Weights of a small transformer language model.
Size: width 320, 5 heads of 64 (1 for keys and values), MLP 1280 SwiGLU, vocabulary 8943.
Training: 371M tokens, 5660 steps.
Each number is 50 + 12 x the weight over its row's rms, rounded and kept within 0 to 99. Layers, rows and columns count from 0. The size before them is the row's rms in percent of the matrix's.

# layer 9 MLP gate, 1280x320, rms 0.141, rows 473-484, columns 0-39
097:50 34 72 65 67 39 37 36 55 49 30 32 37 33 63 62 53 34 61 35 43 67 55 60 36 48 36 36 38 28 51 52 53 62 63 72 33 56 47 81
095:53 35 47 48 33 64 42 40 47 61 55 45 32 17 43 57 54 69 41 63 46 54 45 28 58 70 64 69 68 39 33 42 58 54 31 55 34 62 64 36
098:73 55 80 63 45 46 49 45 68 51 36 43 51 50 63 37 53 47 26 52 52 49 48 78 36 47 49 49 34 46 45 64 80 39 22 62 64 58 51 40
102:65 34 57 50 38 37 45 60 53 66 45 59 39 36 61 54 58 56 42 30 50 25 51 55 55 58 61 62 65 66 37 46 21 66 35 52 27 55 49 42
099:49 52 59 48 32 57 50 42 42 35 61 57 58 38 32 50 27 41 56 50 52 37 52 57 39 53 45 53 20 49 69 53 56 46 56 61 59 36 27 73
098:53 54 59 31 37 39 20 24 43 49 60 64 72 62 51 39 50 52 58 40 77 30 50 42 60 36 63 51 48 64 50 55 37 43 37 49 31 69 43 48
100:63 45 43 48 45 67 44 51 36 54 34 42 29 33 69 73 49 43 51 46 40 63 45 67 78 53 57 40 57 49 45 77 29 44 65 47 29 46 49 58
098:45 68 55 50 58 53 07 40 48 64 44 68 51 51 71 61 72 57 63 45 63 41 73 49 62 48 68 36 48 61 36 22 36 48 49 52 48 25 58 39
098:44 38 49 59 38 63 39 43 48 50 68 57 44 60 72 24 62 49 52 40 63 57 75 43 65 46 47 66 45 58 32 53 51 41 42 58 55 45 62 63
102:50 54 69 56 46 49 49 45 30 40 72 27 79 72 52 56 51 47 76 47 62 37 48 38 53 45 54 38 38 35 64 54 53 71 41 69 28 62 45 54
100:66 64 37 33 31 47 38 58 39 35 07 52 62 54 43 40 58 60 43 34 54 39 64 41 40 55 53 47 49 26 32 63 73 48 50 58 25 35 46 40
101:64 56 53 39 46 64 50 29 44 68 62 27 35 41 44 53 58 41 35 66 67 46 34 67 46 48 35 64 46 44 54 62 55 26 58 46 53 26 46 21
# layer 9 MLP up, 1280x320, rms 0.146, rows 473-484, columns 0-39
098:38 60 51 36 54 46 58 68 58 56 42 56 27 49 56 41 57 37 50 70 47 27 55 57 48 34 41 55 64 50 53 33 50 42 66 54 50 58 55 49
100:32 38 49 74 19 52 21 39 40 60 72 42 44 37 40 64 56 57 47 63 66 40 56 41 45 51 67 63 48 37 50 39 48 75 41 57 40 40 37 52
099:76 35 51 53 46 47 53 36 58 57 36 25 40 47 42 23 56 41 40 76 48 57 55 55 50 42 56 48 51 66 63 33 73 51 38 55 41 20 66 56
099:48 47 35 70 48 45 54 60 48 51 22 32 60 49 66 68 49 35 50 56 51 50 30 46 74 49 46 22 49 29 64 37 62 38 21 55 52 71 61 43
102:39 58 59 63 55 58 64 54 39 49 54 50 42 39 49 60 50 55 77 36 57 23 37 55 52 34 52 41 34 55 58 43 32 62 57 37 31 46 59 54
098:38 47 66 56 49 62 38 53 65 44 47 54 49 55 75 63 57 48 78 60 50 45 42 49 57 43 70 45 54 71 34 46 63 52 43 71 64 41 58 30
100:59 59 30 64 69 59 73 49 46 58 66 58 52 53 48 44 49 64 69 64 68 49 80 46 58 37 42 66 37 58 35 69 39 29 55 71 20 42 63 50
096:33 40 74 58 73 35 61 47 43 41 57 60 57 53 52 60 65 36 20 41 54 52 54 61 48 57 43 58 42 41 42 54 69 79 39 49 65 53 48 57
099:52 49 54 75 20 33 78 48 56 42 53 56 27 45 40 59 73 51 44 64 70 44 57 38 57 51 56 60 36 88 46 55 55 49 60 52 41 51 55 49
104:48 46 49 65 31 37 48 34 73 42 63 60 45 50 57 39 68 38 60 73 60 85 69 52 44 50 67 66 50 41 38 57 72 55 37 66 46 32 49 59
099:74 73 60 63 43 43 41 39 39 48 58 29 45 46 41 47 45 50 47 67 66 40 54 44 58 54 44 56 47 50 32 63 69 64 49 57 55 43 69 28
105:44 32 53 55 31 32 28 55 57 38 71 50 58 47 30 39 28 47 45 48 53 56 52 58 23 50 39 47 44 39 59 43 37 43 38 59 42 33 44 42
# layer 9 MLP down (transposed), 1280x320, rms 0.143, rows 473-483, columns 0-39
098:31 40 74 70 53 42 75 41 74 30 58 52 53 74 35 63 48 57 46 30 41 39 55 53 32 57 40 50 32 64 40 45 43 19 52 59 42 53 39 62
099:57 48 60 47 31 48 49 99 43 51 53 68 59 47 53 54 49 45 61 48 41 53 24 37 48 41 49 68 55 46 48 42 65 54 43 47 62 52 53 42
098:31 45 75 39 66 65 48 52 51 38 37 26 58 33 50 39 51 39 39 56 52 66 48 20 56 65 50 50 43 48 49 54 39 48 28 42 33 44 47 61
100:38 56 70 36 54 39 60 72 45 56 75 51 51 41 51 38 30 44 59 83 58 48 45 55 65 40 52 49 66 52 44 73 47 64 60 41 56 48 54 46
098:68 63 46 53 62 42 48 60 35 58 70 39 46 48 47 37 66 43 81 47 41 45 73 53 55 35 63 74 35 48 61 63 66 75 43 73 71 47 64 35
100:63 28 59 73 45 59 31 22 41 55 49 37 52 48 62 52 69 46 47 43 42 57 27 49 54 60 52 63 50 62 68 41 47 58 61 45 42 53 54 31
102:44 53 44 56 60 59 50 20 47 28 46 44 51 47 45 31 59 47 75 65 53 57 54 61 63 55 41 22 55 40 30 57 54 44 66 39 35 48 43 69
094:52 51 38 38 37 66 66 78 56 34 49 53 60 53 38 73 65 56 65 39 46 54 46 65 62 34 40 45 53 49 57 63 44 46 40 50 49 61 44 60
102:42 82 57 40 60 77 47 79 60 67 65 60 35 51 30 71 49 49 30 39 75 37 82 55 46 51 66 62 40 38 49 55 52 31 61 44 42 57 52 56
103:41 53 29 52 71 60 39 91 62 34 54 49 42 69 41 49 63 64 45 58 63 23 47 45 50 68 40 58 38 40 62 56 39 48 51 53 63 56 48 45
099:71 60 61 61 48 39 59 69 51 46 47 45 53 53 33 54 58 34 53 48 74 38 33 59 47 47 57 43 27 49 33 54 49 70 81 69 36 34 67 44